{
  "hidden_size": 576,
  "norm": "rmsnorm",
  "norm_place": "pre",
  "positions": "rope",
  "qk_norm": false,
  "init": "trunc",
  "init_std_up": 0.0347,
  "weight_decay": 0.0,
  "lr_head": 0.00634,
  "decay_shape": "linear",
  "final_lr_fraction": 0.0
}
Each number is 128 + 32 x the weight over its row's rms, rounded and kept within 0 to 255. Layers, rows and columns count from 0. Numbers have three digits each. The size before them is the row's rms in percent of the matrix's.

# layer 6 MLP down (transposed), 2304x576, rms 0.0347, rows 658-690, columns 432-575
102:096123123073146109135119135107165122132168120153153191144106119122162108088182082166113108160206118141168181119121164114110103092163132149055166111168131137077133145117153079121127111158174160135128145141184103078128089184128126126142104153132144124178159137145105075115139172098153077157113144109135091104085100180095117174075154116096135162149135145102057058165069195116133098104149091151144173179112121149120069057129154107156140
101:133137117048140164107144087144109173120121047108082115128153124100123074119074119099156129119167096191132126130097124168154106212109139105117101166117157125101152137200142146074115121103141044154145121117155183100136125131133100141066148187097152072171171151120100073096158152089153076149162161066142136165123110095113157133083075230055151133122183115140100096142121138102119178185171091112122177121125143113133069152197089146136112
096:152093144101166096109082096096094093104114145150156118141129071141205089130143136129108134165105121143112105176102118142124077110148090179167133119140121098125105152122134102082142127133107155092110136141085147114145140129183137129127092131145110093150149118184138067120166166079084078133130112130210148133133130147116111088102147093172067126099131161113081104074125228140142150116132125153074123091125142098093103106159135080097099
098:147176154115125126114080124141066139180180126133047157147169117146105132176131085127193156177161096097064055152149179208201117149132083121105162134067157161095123136174141144131070108084134091122046138156117109072146138144121128106117122117116105136168129156117126118134116145074139143152178157137125148139138120192084115101103120134105136126121130138133148127156185173123163116118098202084208111137148114138160152192171127154071145
106:169213195156151154167100167107056110112120103168152129088119128118162173154141097109169094084159174160098126073121115094111080184121112117066100132100100088137111114165147173168185081146163077116133228126129122143170123123197186104135053123158131110140118178104154155054121151147057118160142132169159137098170076182128134133142098138154143133093142136101147085149116144173124180036124133141168138143127122104151185161144138092093158
100:120153102192162173106206119162141111097134185175161104098103122129053114106122182162161118170088134138109158136139106140139155168149100146065149111168136144148139081129098139103159116114152152127051059118091100118139125176092053161145159134143124158123121107137150076193074129128063095086089166130119158163084082141162090070124056183132102170086104133107093115157116098095109138120168151193136151115151152125067161083110103085194126
107:122052139159120122132180112166145091082109143166124143150115165178154161076223061144129168171124062086125159079136144140175154151129117091136181117175162130153128121232140172069125114096177136158112140116110136132105154144150110128156153105181143113149210125131110120123089069122157116170097110060098041156136174144078155118171137075142090208113111129090074085139158131142104175169092157194107134163124163145184130112119138095074103
101:136132119154168159137135065078074133160128136147147124154126084185122176129173113138122127167086151145145080133104132142137159147081129110097140073178191110100122099118181133141147123111134121073141077157145107114152166172083047104136084161133102131079120160151158104109193163101109173210117112117044083144136141131161074132174122112126166146134113061150175108109099145122131103106142103118167077044148130135140104138179159095108118
095:105136101210134092082138160129134137129072094130134147070130128183123079076160097156170150140157138155196106091146122131102135144161130103149149065136120034092149136097179108114137103154134162038142144087120131120125110145124180137111136088093118029099130124142085082104115144152137059154184120153153155158130072135127071134110158082147147077138118112212182124149168121080116108159148096157162159163178109158143151067093135084206089
103:187166079087131158136118140141144132153165130163201131152098135144143142101112095142126108094078149081154113113097178138096125154139109229135134133191072125170085137101124140057101160137181094127141156130153152120147040094132150166154138131111100199130145106136095182089092130112085123116156125147158134102100095091136155179134118165088151129065184104122111107183059150153141163127174117081056139140133118122144105160118080095135153
105:083120180087130174118081125110098103152101071116150073121090090121133160108108132112059154095117158091120119089130154136173167112078161081119169138151134166089140137175072173122112095152113129136139179127082146111155130145133116151128132134173126102165095177127126093154206110110123164165067103120187144077133189135193145115168147159104110126136101175158186127109113135146169155119128197156138107105114182098139152119098097125141167
102:157119119166181104164125126130135134175162122087183174174117116126080208113062138169150099091095069131141097232117127095091150103103060097145181125126115176089118124103141107112153164098135131092128064091140125165143167126111115083117074127124156133176097083114045104109115131119190077121125091088148153141125164137056173138107121107123173154137167086125161146110143115184121112140073108142116137197110144137141169175092155143139120
098:146153087145122144151157147154162121166111129149136118120126112122097148188179161196087109126137071135162144124140109128143136140121056087079103140143101155114153141078083065068095133124214122108093157071161089155139099122105122156117119097140158148113158103149121132180088126156150084133123155101103146150099145076117148143140135213110146137118095113136109172161152149123091065109134094111123159130145098113217120138106185144097080
100:125065132159106125181176161140094094151126169117087200071106133074117082149131142143089133198138130149091084136116095128139115188125123150072098109157127118092132129154164097122122145136168095166121164087100122150208074186092138130142146163116100143110137112216127137118132098119115108119163173165086111100141140110092143158125070099158093155117147111184130144153110121091183137133092129229106045120080139181091181128128133145089159
099:125128104112092149139152157105122154153118166157104128164120111127141159137119134115172102139136123162105102133130115161133133197130108151189057152175079093069185120084163119095143116120130071158091109152123074150148106105129103152082120149109123118107113115112085102194125124116116148145105125126182095159107092183159091066150122146151133115091135148081158129130131175096142132119153099115149066189166120163137165101087090127117129
103:130058179237081150135149102118137113133148106094120101167161154152134184106182095129101124153148135127125087115140083180155084154118164136113109140163100170125065149104104085146132073148107145125134123147119134108062063038116168124155117127141136188143146145117131143158187137186151142095138110174113064174141101145132141108147082108113147181157121136155155136115057139123100099145147166140109129126166136059117167105132109118081121
100:128090120138161101141126147136101159135122148112114084170076130156139113095140100147126113122108151125081088149061149110053153100155047071156156129149095137173093092166093114133141100153189130148090102111139164178059078132163154105196123194125085108089114117155107130175146131152110091164123062123137059143104083122110152181096115120142121088128181129139128110097094169118140114150127100081134123164116142142098118077121124146134114
099:132115062164139142100091094121189118181141111102160126131106113110151174124087128142093158115133104049120121182110131133058094149169123164166093154066092236136126154088119182164123128135174098054177134093099127095147130113080123126121155127083106129152161151155112156117141111115113103151150143091149123155152135127106144171147121158152139166107109149121136111139129071164128128155109125092113162119092100125199136176112116087149155
094:099130109084135066105148147127112101110132123197157144154088131060122111118161121083145091219186117119158069075145182121176133070215091135112142102153122165150145134138115069180170084103125117138088145118124085158130132087151156137072121134113085108122091105163126136132109159038117194155143129154115178126177134143119089165095113133079156167148109091131159114166106102153119085138106120173132124115095122109102155123162070204136139
104:128126059189113173126106142110145153135107142097109225077140140120123093108154138142126139159145104136126118130124157131146144182090111136117150129128088073134083169157135126075130112126172155110106141091163093179150170145155120150144150122139133168132076100127097079010124100106107073120092165164122138132119095118114128106104116128102137128145124156112203111078140112142095088135142161081115093148159107173129106156146172111141107
100:129082135110142084129119137128215187104112195083154115116087104114136102136173118158135106161134160111114139111115159096094135157118151145113138124157142091091100103092173138130143195091105093148073124160140100125187144140159132135104155124111078180112134081142132142113118165100094134053116133141102160194116145147130146158143143145196105103109120171102106142104105157081167108105145125143069118142138157065119105084103124107133119
104:132127111090161112107159200084125167114119110131167132071121171136126072120182071147112132138081131158180142174214211130039155217160120099179088164162101122125141127180119119069119084108087149108096173087098099149161123148120152111115111139168131067075090149137142153166146110070155180173117119056159151171061131103083135125096081109163124066162093053154087177179139159095134114107147131076138199067144133117081121105140115139104160
096:105080127186107158127134136158183159140161061153168092124167075088129171108080145135109143090126130157093128137147098104117163117162147116090166058180152145136108113164182103087088105168132132114157115158178126104103090134114125136167108091142142145156105065135107129139131159037084165105145147087110109123207151103104144128091162098137144073074180205156102129157123148120082185127171083162050070145114099132114196180133109142123107
098:189141123140103161182120113170173108160195084176142159128114072127182136169110139125101087148154116116118115152116101119128119207154134100150108139111152169087153101159105161190121068148135137136114184196147135147179103102156115158087161145123138110075158069176095108139160146141122170146105105126144134184152130092053119130142130052064093149083106083153093178096139176105160138128089121150148202159105117072138126147080113130162136
104:102149064128177084183119105038166075110065153107107176128167050079151135114123104043118071128157077113157084145141157116150114112119124112153096166096126091137120121110132153135083065092141135140185165149145124129109164094149177087115093075131127157119177186114130162129136129110123097106155124155053093113183141070128185121133124102066210140119161159081122155175100131166098121138114169131107102131130154091105098100100131138170140
099:157101095165205109125102198095156156147084162208199136134102140077097150103119139060141179115141103173124123154073177130104169134112166128159167144128119173166161115173130137087141168140136152048175030127108197045153099130105104157175098081161121123140172184149129115137235138121175110130138131142110158107110138063161134087073178150098054148144095098145150155149168091141116137124154088141094170094120101122170043142153184120050154
096:141166115152090118095118081102127125160149152090133122149183128194177165211162124142177098148156103112105141215155091135128131124170132129083116137179149169151152108092141105123143068130072122168129154125191161114137150131122126178140123145130145150151099113128172151183162160111137133143120083166099108167111117099136110155115173116106119111095084093206127207136072119095124115109151127113081141103139165164138092177124069112118172
103:178159091103090106111092187100138130150062129174104125110138151141139139135169079148088099095057127093104110144108140147093209151112140063058119120145078133134132110142152124187191148100092163114064111112129126120140133212143137136185173080104113165139126115122137132108070105098102155173065146083139126134160113142170163071119143145113118139174129157133072116143082139118153150092146077143140097095096126160063116152120116110144126
101:122138166110109101091134117165071161149119105096052166133173135115169186103140178073129102057085166113124166123164112132116098148126171162143144075144110175078124118096140116154190156115083083033169175152100173152141123129086140094133126106120129176140083094138112205143135151105115104172138156132065123155091175118089122132139177116115096148098048146176119117098146168130114118180082060070111135177155181154128088169137157215143140
100:141108130119132165121168119113153108141110178105126140150160176167114098141142109150074148212110153119116143122140106142069066081167116101122142099128093122111095192167182149073086155056129093083095103178191109163176157211132078148050123143055139184134087054101170152145163102141124116223165143144090107165060136165169133154118156086050019154116109136105122142206121105119159060105096117152094125176157082139112145171150129121151153
108:160066118076171163196144108082071167147087112133139124084133105145181072106154116144107132040129130080156129157067187138113133129118176120109128137137126082135066058116100141110150243119096200125171072167107095157068165173100128136132078163057175162152105159166068167138111111105193170115145155109136150144059123111146117193151194180190119063119123126109180166145098139134100149128144225123168161144132180114150127213172091142087140
108:138111151098082096183134149150082105109142108141126120171114118115157150104081104116135093098151124105147128073135171157111198083138109145139179134169155149039123125152091172139116131121102122163163099142117146203083134045149134145120169135122097126096153129101103154127103171155208095140171150155119148133073116190134131086127148168150099081081148161133187177149170114125091149121115114164146105109132165055152193095141076164146109
099:119108136158073126126143103154115137132139112161172117173138145145159182136066097175102088125149134102120117134175198142131142129096142091131139163140114147132127093078183118143185126117114184142104129116197118112187138063173146083186138084078192095135056058133108146122144135171187190068103122098134157122124170139162144125108118116102073108145150155127091126169135144090128135165108076134182197062139144128112103108064151128114122
# layer 6 MLP gate, 2304x576, rms 0.0347, rows 659-690, columns 432-575
097:110136134093154084135122081137104094015163117147175105098128072099113110212098117150122097144108145123123085120139085081137132135166117120131153179176147113109081097161136101132111156056110178102096123125111130093124157116049157205161137128090131173182170168161117098167138166101129177113159177081188145101091146159161125158164107123096089126073121123138128084102178159098142150169133150163119137139152081132161154164133094037125183
091:076112117177114065159130114175104167160171184155114116124136091165094157205101158140131133111144128113126156173132170099102136131139105180123108183176162147127112137150130111108122173156158104145089167142119095133057168145085127133153124129098162101116142111141148124127161158147053117129113106090140130213167074125192076103142155089097119106143117105118092147128117102126199106180146127087157176115095155112145117127124073166137134
095:147098162125154104102100144101162170118126123140092087158124086140135219198158105141143132142110125124100138136089127097150150082124129073106080102182114088130158116120126110121196111151125079129135154071091169111159117134108128140125079094063161133075179187148094137113090086171147118102128160169148163168191129132158127162152101116108161179110176081115169102113157142119087126167131104144123099142082160095196090149128160150139138
101:148175151079147134140112094125102095135136155172101114157081086103157106089131121173135113112123117132149163123109151115173121110124132153103173088094120131142165113100079179164146137052077139083142125125074133060129182153081118168117126070119140153134129066155094108096168074084107116094113132095103106111092091098163146070129080151095082108096101138115137119097101122100152164150146166146119163165110135186138102104080115090102107
107:120083087154154125143079123129128152140124143182145169165082132185122086093113189163073144163088124136157223124162147084151118153116092104141150057129127123155125212137099132050152115143197109143182106064088167117109126141091080096092149129107166150176103106055077095103149149107152076153094199099090147162115156108141129102166157083124078142103081114157096101140179108101178107174153122079090120155105129116118203125172055144120116
096:086152137165137105148107119106138086134108119158149123090125126199140167168157106156091131137178146126109089082158135119176097124165155151124160129122142126167165089082169157119140108042160144113070149072096126174164117132097140114056212154175073121128083063118088116124141165167129111104059115105134041046155073169136104107132058121132118135168117115075134126107149096086100083153102208113130142089073141116123134127146123163166073
106:085144135081088083104117115099133109105150100166176106137107185066137119132159136132130138111141143106145139118122136105106141117207146149133151135109060147142184177172063169174095137085115161196133185129121155092085062107156150133132144070092154105132147103146106131139112089139129114115160143146190082117145160107133135154117154079120103152146159118156161107110105158161152152092092145111094167158102070138100109151074114131113136
089:087194134210127126076129067080165107060161122097125136151098137098143172103107146142106080161124129071119084108095138125161108144103107132135130139123141075164086111146111161152139121123168125148132136127124102173170148132178132150159166100136134100145128128092148093232154111159127138113136080095158148114171125158107088110119131100107081121153126116157156158134184202157075130065143145097106159126122141113123085071113121087138183
104:176111172135103140113090161121132093063161134080088132133084102096090121063195106090166121175127137134142123155150140164183139137146106087111099152141106100114103101137131061118165136126092097142153131131040117099147122170110118121156132106156170125141119082106114162144132125059102154183051157159160145111127186164137125138174160116142119181168130139157115121068121108126088114142143117145111158094118058085157106125169123059138074
107:110091101111114080163092123085141129093137152164139098091142133088123104164155128100120138151186154149109086075133130115156105108196088129081096114123157093133173131104104194143118071189102168113169141108097089127140135118117117127128152174128155142060114166058099124100051176095151148108101121101059148154128109131116124162147135085085103128111152099135150130128123118068158108119174067128092079136134115169157127125153166143143117
091:145150120158140135139078121136180097115119145147190148103156086158100120164110061167060069172123094141154151093096134124117116090125083078103094098194140128085161115087137123142151135130108158084189096100130121124184100153104118140112084182054146092161143165144145133143122185145133111126162119115140092122154112147079216119159073182117167121122086109110155083143182105140111183191130135137167143146150183127199179141084077163133156
090:161113093171114106128118111180180193123135096135161170141158157108060094107117109106145136067121135147160106104101126167126089122118057101148119144100128166115151162100117103120133109147171123170105135128075103156095150106113154047103168072096127062141182121115136158170191131102103090134105120120160138179167154135060148121130158141124139094115121149138131136144100123121121140096143101092141182152149120136228074165145110202126072
099:120136118112117132146207067134122152105108026042183119100117144163116158133171160164243138168111157106201151130112171141200125105071146135178175105152100110132099099161103177113084071098112171081114110097147099174112144085088133064118122131087136093099131120128104160144114172216100155129099122115186121147120125136128144106094139122093138153150136115099109105131096128128098132145129082135146178151143144128128169173144129062134139
092:170170098136120128086105191203124069122154100101140074083133136131136120112148179118164146135081208129180115138077092185110114136182062159155105166107152096100143150146122105073157154101119146143109224120125136173092094160157106130141064137138090091087158145158135055155118138173127144063138141151127163138109155161107138157108086095139101123130113199157099128094236120125099117100200146138167188106129152137106092111106117148107134
112:080079066170057116145129120107176161079113173169111074142153141164109080111150116127139168126168135142152148088118068114069174158202122061069115113147106174087167143144145089127100128161125102141133179209140182140102092080157173102127127117121117137150125151133172118090106142116147070106169131173128115103139143143151152066105128142174136163135079111145075168144108103104133146148140149130114159154128178125123118086068099102112151
105:141091113145096136082145157177139150110143064110135158162125040128150101193139134096055149149172092175145121163165149107077143152154144185139119123109128147083159179130130111102071178057126109146125112172120122110156120177129150116084141192141151113158084148127133161138105165173141089125119116080094136102150166136165160179183147157093197146139084093191090151103163160133133134168098178159139118154110142093103068112132039105172174
095:102070142176130025137126136147189104064137158105059097111098107132079097122122033150063139088087107123109157132137127181145158081120083152157151135151121083187114162193102125105114085143120186139164105115170180103116167102148121118146143166149151073142124067134103164149119154148119082058119085133103131147169153085168128166092166112116078156170146108128066122151099116136126052142092124136098114061114181113139133157103113105103166
086:194155162106153089104109085151140130131112141120058118098153081097153121154069134120140134137086112138136098129125150078123144174091104106114159151145130118110119057140086131136130106116161139127105155084113137110177128138101164155119152137098121156149132091099066077117059073139119055161145122112118118126137146144150111097129157158101118117104168128129126077112143087152190111128092144083117085114179090156128101190158080138103127
096:142128109157103182119120112114136112148124186130130123145107157127144132128163121118161119058118157108122089168140181106115121133168136145136161088127076115148120139170174171163144057099101166163095124122128121118156112150142124156138084076125143141103102112089140093141134119088119104017165127123121130185166134073045101094140102128156068099164134135141149142121086145119106070111111093129142115174066137143156095148126106102142090
099:092064156114135113118108159159167075169103139090143085089169193195124072116129100127090169100111126105157187125123075124126106143172102147115124139127081093162092080086114089095157078169072165158110108206097182127098115090178125046160084114111061123150132168083139128097150173074166129129124117124115108145160136136131116113138107124178168179138165087079131170120140095082204181140134189163086102105181135064114104072091088119165149
105:149158169166116164113142129175099117128144136086093156169140155117097159086121120145062104177118103137104193112139075108149152039128090196176116142152190167155136161128097100158155104124126135182101137117143111033190132108068131159220134137120101203167142094050117149132106118170116099157186164166148129103199102162123134068099129156108103165097160113139131139117113076160127097101082114159141165221092109104176105075087162122102102
091:143177140170114126130132153105163124149158141142088160144158111110131091153099108175146155083142137158134107099152091114145187143118091096124161135118107100104071159152137125088159123147169121072091135147124059106101164094157117119070110133124159131127121129136116071159117123138167102135184148101135137183143107104076094195087146096126097108105062179071101040134116070104143146165110121127140127139115113127072149084106108113144159
093:107117136110147105145134132180166131135112141157120060098115149174183089105171126127163166172123096146150164137161143104080154114090119104106115141116129147158181087164104134161163089107094138125125114156102130134165093044132104173131101114134148077096096117132116156095161160168107111185151154082099120173171107095167106158144146096115063160122065039136099114164121146151095157086131112111129179114069117123146147106146096143104152
106:121103050130099107143103117093167126188144161151114091138157133138058128125138172070125088126101098184100144112150112121091096127127076056199151159110123174065062126121061128143097138064118144125158129157163154156116211109129085122144113152139113128144124127117120153101134096149127112158129114140079103092159093110096199150138097155163095077092155149070103044136116146102132118100133141142124150165139174049173112126118160106156151
104:137067087139159158048115155081202119110147109131198090119144180127124137119149175144174132125087150148105175146152112156163122130140173143181186123117080163106161146136140144184137127142050122114085139192154190109127095165093172162106107134155145142122137130149116136133170123109151067143143084116147104134077155193115109142146107169172121189160093143141174113089097161116116132156132173128139084076112117109166085196102143165069113
089:115151110154072096154151143129100150112139109159103114159172110132075147144089076133098134119127176144146123127136129193108120155101119109126224132061112068126111141086161126172135150052151149136081146166199137087145108116072158163141123164147100106115117140134147081174155136167106109109137147131127085154173111121139091077110078159121062160105199113173087123095167136105178128131143144061130099117110163134082076046068151129116122
101:090109112087166077038144144110142104138182119108158141114088127132148090047087117098088162083106155105167152164083060175099154119090142054103142107112120124163160141183099094104161158115154152171121094092140084131137139130105107145088114117117133111118150164043097121119139116159138148153180158149141095132148084082134162088126129105089077159137092161127138104123117167187139129107109158117065145146123155168185140166128087144110104
103:148080110105123149124069141102144174151128147098121113212140122146132034143111128127201173057149153153108179096121153125149149089158105112128186122112134096161100110124131072107121138180191133141129156150164099101124102150158096127173115114096129160154143128145116078060085121101131102146123105097092159105119119114090164148179168161147171107091145155126087177094162134132129120113159072109150102153142156116187106133167129125097052
098:095114181152139185063120112104150065078108069151135097167118125135131095097113116096125136142134134095105139181190107115175191119172107078164098090154128096152124165174152197120192150090116125129103119122152127160160131136183118125082119152148147117124056093126092096182139149093132111162127042147089051086159133105155087112127114159120136103147130139119154120117087133106144092066164150148055143079119094193078174143088134136145172
096:143109096148146134151164124123166122186097107146151109134113180102062132132131148125154150101172096083157093133120121131170129157158095155151104123146103173138064122160126154108129173145087189136166151128144119175128132051109057132090087120148105109093073203117158095120120196160167138112130124195108077146130154103114088128064107141102181149141123126131162125103121166114188120162105101140118081148139169131123119125112178154195172
118:112151141116121172148158095105095168083150164118168102129110098122121085124098161102141104127189119132092145105094131104105194075158097140095157143154090163129100122096133146122143083116094104095133084174125131128150122135162142158118107082159115113045140137120046125119084153103213158149153175119091121175082181111140171104226091149161113110108173183127121156122122120128142183098158109090139105161108171116167189159102150160155139
093:132123144130147115143090155159146124156072149110061124127151130119138101110176130146113134112155075198119068113090119101144195135142142098119132149103196147172143149182128107057135153150182157129039108090101070149151078157112176120107148121130125146140176156120120128101139126163120188119131173106104168096176139159122142106191131150136123139098073088133124125142129124148115170128131109126097143122135132121124085084123140116088122
# layer 6 MLP up, 2304x576, rms 0.0347, rows 659-690, columns 432-575
102:147127043074108121150138097091063114112110096092103088142066135188123109127093136158144105101090140109149081124122105144124140174136145154170173152135139123113109144154110150141159093065090132203153136150149104090119187156114158177136168090080153165157129106112146110076158130126136105083142209122135116139108100107104136140174081162159104138098206084105117093135057138110127166155162105122138113115178136105116088101156049089081091
090:098198108168093151130088150125117157188135165147141136117153093202120092147168153162146135174125042094093141141139154114171152146102079178163121137185133109110099129138119091149143154160106147146149146111156177164151129153113161127136124131128125093116146139180122131160123155078083159114212111121100134196134127197086128086158109121140125094139177110133113090085179089094144126118152096119098089146113178150145103173111108115153068
099:112146124149154124136111131156103085146179118077128118153106141123090098120112063101169160125104066102082055138125240158180149215153100126110136065095149148141096117127128167108043142076101101131095161139114090108106159139171133121122149103147096089136077176146102098098152168073163087160098102101150140101128215174105131161146133156079106190116135116049137104154140152109154163110072108038113169137149078116109166150090137155121170
108:116110150158094120098100146115118135142157139167092152055118166095138156125129131066114101117176076146060136096117070082108161154156114134156069098133142112111134125194130138116209122126149097125155137131135123125098079137169155128114125058095117176178145225165142213102149128152135122179195136136090141135134120155105137171087132110175147155118134145099087121160079127187166110079123141123168083100184127087109071177118101161097156
101:127178152143091145112111123089119117130126147145094105139171182106140191155103143173203076113116137174148106112125125145137090095128161205072162121144164148119072099074141136199146117124109090114152085163119152193159112153143134197167127093101093085084075167145117106164100195090099152084113125076101135127138060082131144128076103178094120123150122176101158103129132123131142130092174112092153093175099087100112115085122124132162140
103:145064106163112169101163094142148107107176095117109108155107129166153082102223034110112135144124091126119122099157132155167154183123152065165191134144172165145138187147147164113131125108139133143173140123152139112083122160138088118138115105160190108172193110120132136166059072117162093157106146110122134157113203111112180106151131140186082120056141189103130114191122115144118128081057160175112102154158134156145138146084097131089084
102:147114097153185199142098107161099126128136178095079154123073050133139148094151070151121151134124088087111125138085123124151126114135157101124112109170181106115071080088154065094159125144140162098107119153114104155163185163118085141097160134155084149097095118079119211141130135098122121137119120141080143167157133124083113165146088228150158125145129125137120132087106081131131088139162137122163070083125180163171116119196154161132053
094:104109087070085121209109157158084136106129199099156133088139119172119103140130086116100160156148113172101212106129102115108178131095140112091178138134078176126125179185176153068104142125143168058120090124163127087117160131078091098128117165174108156128113166153095123090133140107088080125101118127113161116115085073157113131153151148122180152112134139153085073103092066122192042165142110136139112113095118152152152164131092150114106
115:149188163122128138096086087039107163120085129111138134176149102149124162199121107144151140121139163066129134117111107164153120095088125075189137181032121077094158078115150154185145087049077105113083149089142124049096107192108152144143086133156148116137153076086174185092133099158084084144156141168108164141129173142138171113138119096084115108143100111094157137139131165129128130156164109125161130115112121163055143054105133069146074
093:163090150123142181082126116107073144162090112107108102104120098167175144122074142137051115152107058163126091152177149131110124124102107104150144164114148105083101130173141171163145161149175109144168159070136115081133079113077158185153140131125088092162132166125183102105152119122129134144093114156194160067117130082145103060127148139107146130123119149144202132137145130134139090150082161089137142097113146088107100140153115114130176
102:085070126122129080101122088124104162159170161122156162171096081137079149114098107137113083088135106126093129152158129086114115131139081152121154106139164160059140107071089102109116149124088118085148098098113141166123167146128146114147097128128178094193122125130084052123141159174176094114111120080133132148159149178095172167166100120174144136101120125119146110106179182130073169130148106136140102177156164120164152107129142129148178
087:106060138143111143159114131149132115132126106145144148118137087170081139099125190135104157147164113123128110118083135079166094117104096155131169137171108122091152170109130200106128166200058122113117148072123118138138127119139138161096101139163144069148129120175125137121123154145128180122130152143072102142179108057148133104128125096134152137121086110098083085100163114138081069104141083121151139107108165124115073160140151123153149
103:111133136142131130191170182106091148144165157189149116110149096052168074067093064094054126158157114123085133117189086113147105172118082149071123136139149190122120154100190068150163182133152073135147088155117140091143058203121148174134144156171096138176124136121116105130166104064189117140170078114092127106155134078143089131133107165173124132125111178154093166115106119066175128144134139120108101071115158126131129139101122133127121
103:139160170131140162115158142195131157150171123099117062142104173142107117108095092127146111120063101093198139163090130175154107161198171119109113134175046100184111151179134108211151128118142094152152147101124090138095102157182125154087098122098140174152118128094118093171104133164159124106122143123131164109102069162160073200112129101113144138122119102134066111119106111090125127140200058116176068168194149143100114069091073152129106
099:156077218157121163153071116169117143153150155101100122108158174118129112131182117123116123160133081101072135134165094090171090107123083136133093096113117133102058151113085098120144150161122114143192093072097045100127092129124153113126082220139148202136125132114126161104127109151143126148183169124115179156168103163067107186179111199131113150121103114063122105111140121176136111121143086134107147159124127154099167099162086115123152
119:140157084151114135093143161087119106165112116087118096151136123118127128142115173126177050137156089148111092121112122122148142168118169132112108162113102091202109156185102185106156152112142151184183090202122129144125127099141124110114166103122074127098136133130109045145152106070103149095112173159150110086110130163096146152166097085104131108115094124121138139106147184134065130130076071137131151153104090169105127152085088124122098
094:166126136132130127143145133060185133167157117156114104099067115151206107179106144111132160154172141132110092138113091106096119084172134131136083156092106177118199134096156115167144089133132119164129159142053128092161065120108105123105160113086070133160122177109117147101128117119129150176118177050098178122160156105080103166121118132142149125092150100112133132113097058196128152131126114089078107192153150051145082195170127137116093
086:131171123123170137148107175050159116061146146143092148181076069121122133170171090108197117171135096140133062111141186123164125131146168133100142118099119201139093188134125077101160149117142123147082119129136117155121118074113156074047135109153133112127093111141142184143103102104124127130133083156112208110162114149084092166108111165081173147122156119150132102130180072121132096101102166160117130118162119122140086216104110131079150
106:117176087157107140132142134079139151154100185083161197097104088082071121136090096113096118089143161150146111151146139162109117175136110170128128090117064085129113097149120151123105080113188128119144141143117153179150163147148123151183133121146129159125133142087109114106107086117093107099105127158105143131082103112093156121064172107104136132174156190138193079126179108114066128151154149125062172146126155189142156186121163139144064
107:134171089190179127119179102079098186142118141069071154104154098097126188108142199205170096147141109151085107115111138150086137134092156171090138106110130142124151114133142202166131115151141078100140139150149146178130116123111181157099118180176122041076101098125160124175102096222071156096119103123121119093114143114136114138103121135136138092080162127142191115123144120121099060103095141171113136105128174116155093189120120110123110
104:155074152110187147116086102086083162130108152092135165075144144115081094157154060090154172164096136117189123166190156143083092168129130111123143114151141145080182116150146097126118127187098085142152156077153133119072120122164127174152117173111131061061122084159099130104086139083157139138133049052168167155131121105105090101118150135104131124115159108134076121134120162112131158095181187089148152128155113143084130111129156105125098
087:134093171137116071120123104120089120139174151191119129183126175108138120123134141115155116108141128175132170109147046085118156138140114139093140116106114093134164173077099134088099138149177130074158096112202151080127106173087153154126072092106155177099119140140107160153102147107123109156119167136123112164180164117107148173068193121165146085163101120151167146114148058136086128102130083114163136106139111082131120115093147154156125
093:142160192184134185184117110171122146108187065117107133174096107125127133172049220106132180154181133103071127144161104145146116204133111126122165146165178178097139097116089140176163162144094157090074168162106124126119140133139107078146194176116116141113188081131095142146133124114117123060055153135121149148136152132099137119127106130110105090129089146148129139054186155102131104213104087087185187126100112122139074127088104067114146
100:125160064142205049168135080130112133154070120117052194145163146090131120088076157122172164168127073204129169102092130097144092167124107113143142116086160060160163162119112139137086088081131150152195141103138142169179117091201120142126113095174142123084128102113157149127106103063124080124123115121106117134136211097115141112134165133131126127106159121116129102151192095080066116114139120144092211152119130104094150096154138140143172
095:130145098095117102179112066086097109129132134102098209163092158085142096076182092170084150194107105166192079115162147133096150157119083119086093177161155101133080115135100198107084111116205129122171093082093105097133126093135133107154170141117101078168077082145163121105065128150077189093125159137134116086169103096115098124144142136105129130121103171172104080148147098181146138121111126152150159128139143145127151081160126112178113
091:131140108151106107178111071091131164124140130151087115134150087207167116179078071123115161055138158174126155132153182139134166128070106121144137119070160123060104165079185102119161118099140190100090166102166145123137103137126112094135114203146101146137128126157140106179130130154134103141121137126109108164130132065155116080168113114119050145146202084177156104103139165139153143068168164090143112115113136165064148080063126086135132
109:099093098124138184090092160135126085168130150141133136103165145139161126141122128123119115092131164144183125167118173123137167134135120104146096130094140114185161157116173109128126144135143168104132123130111124084126132189144147134151120108091117194146104121108140108133065105125083200128102088069151132087127146179129186098140121093079102146151171109159096068162050100126159158077091124156117110121120074110129094160097098137121147
096:149127163109105111162134184129122173120152139113158118208034158099148155155193182112097082103148182089130102123147115060145124155107125102088077066129120096078133085119155146094136152103144164137168049086133187204138149173127137093089170162163167155089152125158135071119120171180102148087150130129057143102092154060124083131125162109123141130195104122193111154160131120156133154218133126119079132119165156151050075124159178166149150
100:113166113141125088143155120170110112161176150116142095135137072150125136123126137132129169149115179160135114094051114142099068126133111133166098127111073157113101133124142088122075091108153122135126168195172109150053100137157098116108141130095111149092151116059168132084116085157170103196122163171158146185163112125134135119085159111103113121153102095108088079098142167148116072099121108120160078110091120108152077158111183153208175
107:141092126115153153183095119091063120148082141152165150106102120148164101150070107142119115061195138139123147111109200159128117096134114109137148146095114048126090077122055139079164178089123212123224119158149145167088160139144140138111086162078140148144090179155084185114105101133204121160134160098125068137035090126182099191112144146166133109138129116099202168177059159108149170142109173127112183145173181101117143185218091166156140
125:140161178167135098173097152116132162148132123170128125183130083170085174097126135137123130093151087099193087078138117135069122159138078086111151125127188116091165166160121161131115172112088117123142085137116151180079136092100109193151203125096122164131108164114116118098128183168132088134139161157131061107131168201146153158164104221129151101070127104147171129172124102122109082099089156147101059111176200130096137125171095169113057
094:087162155089088127164113165143141113133208107134164127119136116176186168094132091139125156136150171096108122155157111091107115128102199153138125061141124097121138152122108115114116135103162120168183151111149150110111146131114126123161121132124145120132092154168113164173129153143086133158100120137134103131131180156204067181151156121125145110094110136126099110125111090162136146125136157155148088094124070102103080085106117146112127